config.yaml
num_hidden_layers: 13
hidden_size: 768
head_dim: 64
norm: "rmsnorm"
positions: "rope"
qk_norm: true
attn_scale: 0.205
parallel_block: false
init_std_up: 0.0266
optimizer: "muon"
beta1: 0.95
warmup_steps: 0
decay_shape: "pow"
max_seq_len: 4096
dataset: "wikipedia_en"
Each number is 500 + 40 x the weight over its row's rms, rounded and kept within 0 to 999. Layers, rows and columns count from 0. Numbers have three digits each. The size before them is the row's rms in percent of the matrix's.

# down: layer 3 MLP down (transposed), 2304x768, rms 0.0439, rows 1188-1204, columns 576-767
# up: layer 3 MLP up, 2304x768, rms 0.162, rows 1189-1204, columns 576-767
down1188 106:549516504536524586495515461514514494512427478618527439491518531441474451495491537453494486490496477485534505537495501510527498484475464500564466547478390505535482546495472522507517497500507489554549566411607511523509487531438479554487505574514561455480515465503429476487531460460457529434486532480437473537509533463522430527441471493468488500464603490543463502533432522507529458511495479475549414499554497521487463436543544565545522514466510464534585415543536528538515484444507516487507476542490526477529572568400557519581474491467553516479502466502483553564450526551470513506
up1189 104:522517532542545518428513570586470466465554490496521400539453556459534469518500481419545505467512529488573523492608509486477495519502511534483448535527423527525422448536472537441415476505524504477551448474494477488400473503561451467526531512488520534519516531504505530428545479461581586615543467557509433502496494581538494486518498475503525485520482555552456461467568472471458469478442482557470526485486516507456551561485444547537511510522445502474439443430531578512439492491495483556511590548553501537560470514463513498565500444523454516443476556476515420557534488500519445511
down1189 102:486477459450471536516506527539507501544486549519534485461474436518510558513515431495502533461522495511487482570596482442521508517547508601439485494539496488591502515505512512485469522505505534507490395482471479447461529531456541492578564552472449448432465464454435442502410543521513525491562480518545495484559496566471443587478453535484514496531485476549522495457465486445559468542525508465499450465505478539493491544528490521474478563494431531514459460508477456453501578497507546489499448533480514491530487506526441555512487480579489582455476474495438531461437450481492552483
up1190 102:563560533501526464506605537486515497482483464528547515505523492504394549535517569494467501460521495444526486570528518528506424533516496495530547500518472548472576444529573606562476510428501497508529501525515544493492485527506536415481515451474474481559510472469541469517436483412529529495511529499579529491542576520538504495509534494480480549533494545427548496478516505501451546443476522524467608479489438538475498581472543550540490561500606495519461522419504584431490416562487442522524550520519449490511506458549444583547493522540490492553583544560503514512488564488516575437
down1190 109:432481516551583500468445513516455506551520461494471532475523546507498534528562484524529575523428414483527501506470537525507443438553556489588476556466470436523461445499457549555489442516511520528560460518490505449585529467465497514488537492551467454463465507539440546457496553466484455504496479464467496452576520410499525472518525539501491541428492462498449552532466503455603497531451555482487515515452495521398449462521560485478516522499540476572470515560504493472490503529526491477545492475499540533442446472472506461445486458449506441481548538492559575491510520476535528500
up1191 108:465512417451497517468496481492479497477501529482569507540515460475549570492546451484459493505451429475534513402504451504428446510532475518505495474538461495497492444459493541514552463491472403481521492472468507417432473498443580473493541438496555484476472523564541450471546470558539509515521507502504454492457504548485459519570556558529472501488491550545427457500484463605472444483484458464503466518507418469457556519479383493470520471525479485527526499492496478491453527511464501507572486480516515459563461451482442483451457546428486592557535555504479450459517538531491534475
down1191 110:472525477555498526616465569467491510568429442510577491545474441521491460498557495491482506514531530514567581532518463498523512456519486568480424483566530473502464495476478493524607489478499538494485545492471511452462491432441492495512436492555452529530477541462481510447458514518458487486479533431503470553499413599518567489542468532478514499565499466424438536446445467638468557468472493413484479485523508494506516519487490503535492457459424487485451459468541510523523491481527507532546518480527441456462464546473446504442513540490504522508492515519538463542541487473560532445
up1192 103:451540491459584577421524440480534502556512498506484482485458447515498538524441476457488500549507534496539443480510516474526468452556493473548543516521510480504466566493552532509469491519460433538534470487555528467573618441446500511535478518587485565545441540448448428573489489528478555545486493507472527499477500433519497483531552502543473449493512442512468531511437543475534540527477479474438500486536461526554555501499546536503505466560499541423497458485528541531527488499463531425485515516468504545548478489450489557516506453543520539436534512460447546449561541530442472525
down1192 106:483500599545544583487528510534511500541513528456524518438507478517577399424486490433453606523436464492499474464551520469536543482502442466496448496504491503509503471405514492438514491501527490527521545468530551562551505482483541487539513480465493478484517519469498557424520521548466482496498492521417503480561528470484482522526468520527511541535526505480515535463430528557519569572516445499543516442504468498488479499477494564482538460546524476458460493562539525490373525553423495530448509516468425504536511437491505493541462412457535526522487460482512506546548586501576492556
up1193 103:491578544554490544465510493505489441566433468487551528518515524489529468525520502527513533458514557521525468476477467409503511463455472530526505487556449538479505541517423516533480553521586524430521463420488534477509581484500484550544547504521460514545559542478577518413463464458467562448482528495461451489522587580530561562508549511534556466522440477489576534435516523515457524477478542490510482472513505486504533573375476441505481523552513518597495582441447448547460477539498451525452551472510509523485495478583509464546492457501533534439489521534459419515514536461510527546
down1193 101:524512556484415504502497396503577524549515537523473533526511515494501523571529572476554481514471539562544522490434444513470524478521458517452500540474519559508495572476583482536502557516547573423488540534498478454534497543487469443525489499520488492466494537519519493475462485496497554509459482522446567559527448465541530537473522529509587499556472514542451561557512470546532487539443459528487589532469551509535514489514503498505462482482459501539511526453477544575486424484439571467500549551480517540472566500571504494530564544550554451461461491542484478463517547432485431450
up1194 127:525459517537507443482471489531512504460479421473527545511607482532507558506531452541520411515576502503513552494551559544447519417532439571530497529476455468509499510491564467520504551422527510524527494450464415549457527505551607471556424482503456597528580449538517515575418452569512490554453508454510477508522529532502570488467523486581546537523479451471529473544528561465539548461547510460513467517451528513515553484492459482530503450551524478515535466470498522429532515470503461558443538551535555538462501451497497447522443469488502531579557475518509538507522558459519540560
down1194 124:538506479485508461531492555502506429515499492503509521439420465522505506467511534525463546458525476504517470532524456468470497497440451478490600497526499534465534406483466439512495502516497500492533542450472551526543537447445492572471457517535484539451526364400528474480502530516418523505563514504539466527513522489532503522454433570501517512496570520565488535418520457579518585573552440542498529523438552478478526467509480425571497491424446538563494502549444521492560468552419435492568469494466490517469497521456490502507524526482491499513482523505522503470512522476495508497
up1195 051:584492558522424528508478457421493445536520528521539487420512502514476474533543417540464511539502510476421525560518454474559445498434518533445581413526483556452533559462492522493530422482536485558494456522534614524459510583454503470457579468560481518480491506513492538517497524459406509472483512491439500513523547519551481436474526453481518527475536502490563524532462560512511490525550514434501450493495516567486477578528440471479494500453543492469519479546482545456495481504433426540454484462453514463526474471504535466563541471471524455491501615531514441439408459475455518568
down1195 048:424523501572539525490508461561512504479543479416555547496441466524503516477578488522581464502453514488519486526487473515529483569490529481555575453519465564488506613454559502509497548505478523497490453482627527455482441496502567422494544542541506455498543557486520510548525458453510461459561432525497477484537492538507522482497497464531535514504569452492512520541488485492464446525497489443454550460450479495519524594493491566493458568516572504602506475540559462530480506466524578470514499489558552503492518481440550475408530496484507371455553497541481445468543457471521509413
up1196 117:483535480505505567469493537457556502540491520462501538503534515487529468503494495528469475468456481492520497592576496487489431455488536565555566474542576413481518549553508539473513538500510554529478488423490488535516521493524571470429509454624535451504467535465482472450608460532514455495548498475521539529552489494499564428503469496512508513422489537562430487540531493476470493508498460509490531592489550495490506462503492494456591548528534464564496502523503478486525449446559571493494449565495543472577512482601563530574510490507497407548552536426561506503557543445502527474
down1196 123:544519514486530452553543504483481498517506491499446517467451437516508549517504512514514554477487502565571437497567470429543516483443517442527537605529489491505491550484497543496465560483559483554610505514465466452577524475442539435504460494397580520454542555535459497413518481405501464517500408502537471464504475499462498502466529479526494473447513443559529471495476577544508501497491500585606506567502469502437532468456469528435503482504541481595441531458481543433521467445488510422521521509491568513477464512507472485457457577449472512467494514526554545498503445520465479496
up1197 105:486494532544566490491474514563459462522568557491456482509525522433473541441515451562504521451565466560527489509525450509502505488520475519479565549551532480588469519483547539509459465460458483493455544447477550540503512496461433486513432463483486437477479491553540517529503591473498426432495502558495503516515465546521481500562576463461526462444465456454488560553473429488473481524543535507515526507427549472501523546476492490444492505495562461446539508544445445505573461520483494492524546493533437533477542440459494418511559530575420432520489493563458552486524502550442464471
down1197 109:513481441436538428521513531522488455548476502547524550567474464490496511538523485549511466544495509498503499477546504488503487541488439544504569515499556561482449509429546488468545439453458505611456471506521437367536487532443513555503502521481496562530547474514543462535463522447578505465474496517498528534514517567496608505497527507546487471531476443518500484527563440513519520535525434566480520481562481462478419476514500421540554535542470485505565501479446538567442465495510506445556502455454510472487530543387456456461512490502502485534498505475505450463527505492534588563
up1198 062:485506491455534545468474504523458506550479532436499473467441508491510518550518535426539507471473526455466520468502479468478495530469522483448495510530579454507523447456565616458488543523491532442440471462450499478501518447476461550560516508487442537584497556503573467471535514564508470518504521465480489535546474514501491491517466460474495455402461529477459545513517515525423467569512463512570502509511476499551576522527521571463442516484444401426545527544597507462523477533481501534510444498484434567476515534546494566494567547594557543483548507478534490466357522504493575498
down1198 059:550545498486479533512460472459453498555482528530459455598438504483471498474471514454444559415424530506523502470542476541569495509445527517448477560506510579502526484507519503597531478514465445545500440514526505478489493481562483496526546546532485462502559489448446498479524478545452484562458497469503542560553473551456513552476549462497469496536534485583509485516438582487412459456504518488467456461492512461514487467593496465512520476450517433529449511455442509460539516526438549507539517493485518442579513480528482468508513486441502534495532523575517521523506538467503454524
up1199 122:479493505422473515506517551529522431502480426495464527488491445570465472450473543548504467504529584503411461562474457490538466538429467489468436513515477497470520488514456471559475533464484516451533489500484521548438468457425490476491535482548531529515504487478456478514474548493505465529480510446473428491412525569501589505435447491487549493485485510509529527500524462501423484466533525493524491598446518445437514486507481444527532447551530524541571561427490473502519486498468474538473439525614520494462511537519519528445496444454556511520533583489515541527451537512495476414
down1199 121:485447544495524505508427568507478471530472564483525539498479506524531509542577540467546511449587541516480498520478521498535443435548433550514393485555525519467522437465530439513499533525439456520441517447417535548508464448498469537441527468523478435486524521490508534433553557453501470468555522469479478546464508490503428539486525468527495498456462534513513523472483521419442554548502406502422483488502538572559493499555536537526495492552508475508507541529512449496439527504498481571497405491495412465479471485459529535492450544588511511577536515524561504499432426450459561543
up1200 103:518579506464477536504516521454482475482516516412530482452488573478532536511565515436475507486482472437576486512516448474532549516484423529511505532465524536491497429559437562571465509477555528474508571541513487499452530503443456550472513479479487427570496542460493461538476506472523488496495520496510496516540565476478441517505524421508472476506441470473487449507504481605443567556486420555405444481479507476500453554548422485498515554535458482511540548564478394530482555476510551505536438473462466456563428504474506492537457506519538514466573502467450498538521383530591458476
down1200 115:530501526505485481508484470485496525528525500416402498526525560505494584475505567462551540420529476479492518458489435520559451586485446450560422547488477456537488499540550453581460517519535477501431471449531496509527503471476425489533437495492529564459487484500435531545441523500563525505446526550485534543439520472470470460487588452481472512473461522490492448434517491441552569482604498471383535520473483505487523540541543455540443466423440490518524450487455455492516508498545595479531519498534466480558470440479528540474460488463428488505527527504471436567488445473452437551
up1201 094:488436539475476532473468525508498510531414428495454394461449502581501526537439541532383575489434503465479494447552398505519503484459570556524478554458521495514522515537513490475534522464513477489482562506517449475545519481464527539452497431488486528523525491567516500410487516445499497512516504542530487498520375485539560500518503468476516499385489574523462474507420501503548482459531515506518459481482534482465523498446475504542507485486546503448487492424471516509524433531461460606501501607522483509458474501534537479517515482578505466483474496435431509552528515478560576526
down1201 098:471538471562512501518479598448466514517444448509400509518498473575524481459525481505460513462528484486484508532504542467479512490511512438462527460504531483548552522528547448446506519552532499495472453527491555455496469507492417497551476497471476488437492524520503550456531616478525537461444506574510504439501497519531511510431549478505521513535494470533572475478469443510492503528535556463498515437417552457503489521484471503532491610509500491533508509381496470467528498545519495545484466531505457493603447521566517567518453463531568425450448495500510481487453518480482499471
up1202 116:524484485498533550540496539524449458486565547564448521532471532454447530540441520444526527509453443471545531479426542523447464461469460442529465459497503527478526521490512520523529433451466471575533537514500552469482521455468508541542495503487519447511527432536448514499476455537554460476516550448587512475508480480446458579507521469514488532575449471488562464500511488499533520538522462527418433477516557480485514445454510552544415487446462398451477524472470436493503503523523525538505522496508532494483482444537505473515429494486495495445497466456474573458528474506485434556
down1202 120:560506472543482461478526472498511549489460511511447508549533452487491475534473453446473450525551601518548612498508502538535510518557533466448560356487495533494545514478487453498560550500584529491548492459503486482495482471543518511464471468514522494497493526558473540556481561475545480513593429546523513531480522435556581478499501450483461577487594486483510485473499468568465495560507497547469447478490576461497401492482567533467566587491510515491416573550502535423473453530468545578514439487512508562473466542521471522490462431443484465526461529488483432493522501505546584511
up1203 069:477472465519464471487474577569484493538441492525498506544484589539572534449542474476484599465398485445486478479426507486550463540532458501572488457491526561479484511548462405550505490577543532473519542501532473525492476472477533536540479492505475494603514490447486518499529485430448511485383487517500451469488487540480433490393521436449537487408382409450514499496493443499502454523509496490505497449484459522516477497516498509450433451474508534522545526496508419490447508482531543452552533526596577588491490500436503475524542494504503468559525479492553488514518550529521496528
down1203 067:545499478537567529570556479609509534485475553497488537389401479464500515493506514585533502477531541516530490527447511495502515531508479523463529461513540519548446494527531490565496417531543426544517464517497509535522603524489464487536544536501508459440554440527549450460519507502502498452496501511500542529525476522510510491511479511496489517468516523528545510504495466480536494488490480518536524515542452464532500454447547447477508496495485462527553539454441534465496540455480509543518510447488506524484520473500504474482440538534537500481494514449464478568493502508548490433
up1204 082:497530558518487486530501467532420499469531526451552549511453471534520426500601492574502512537544478529452472521469448456479499535543626485466528486570506514511498504488536439563577522560541497522471462449504533403465488530563514435504518448463458491473533533523535441478481517563472542415550535577435479578443580514517464534439516444499441480460529519514523481475454495481523532495501535488505477434576475449527450480549436532515485489496479528481513442466479545512444528450549466498439382535469472551437508550489533506455557480478462505428497469500491580507579442562515517486
down1204 075:462478498523537458509376462500550459481567540518504489420505487554456443491456477458459512405538536412480523533500438419513466436468504543493518505517480479482428518514470482490484503517543511438543544449523463412527508459456460572454454529516461459483553507543493506450472527453471458439465512478551396508495542498467472526548494480527478489517491469507452477475548519515506465534505514480524505485448451504505506451418482588507550576555455485550525464489474462562471617495507498511449457503512585450555495520544466525460517551501462508453549488446408455501476408550497485489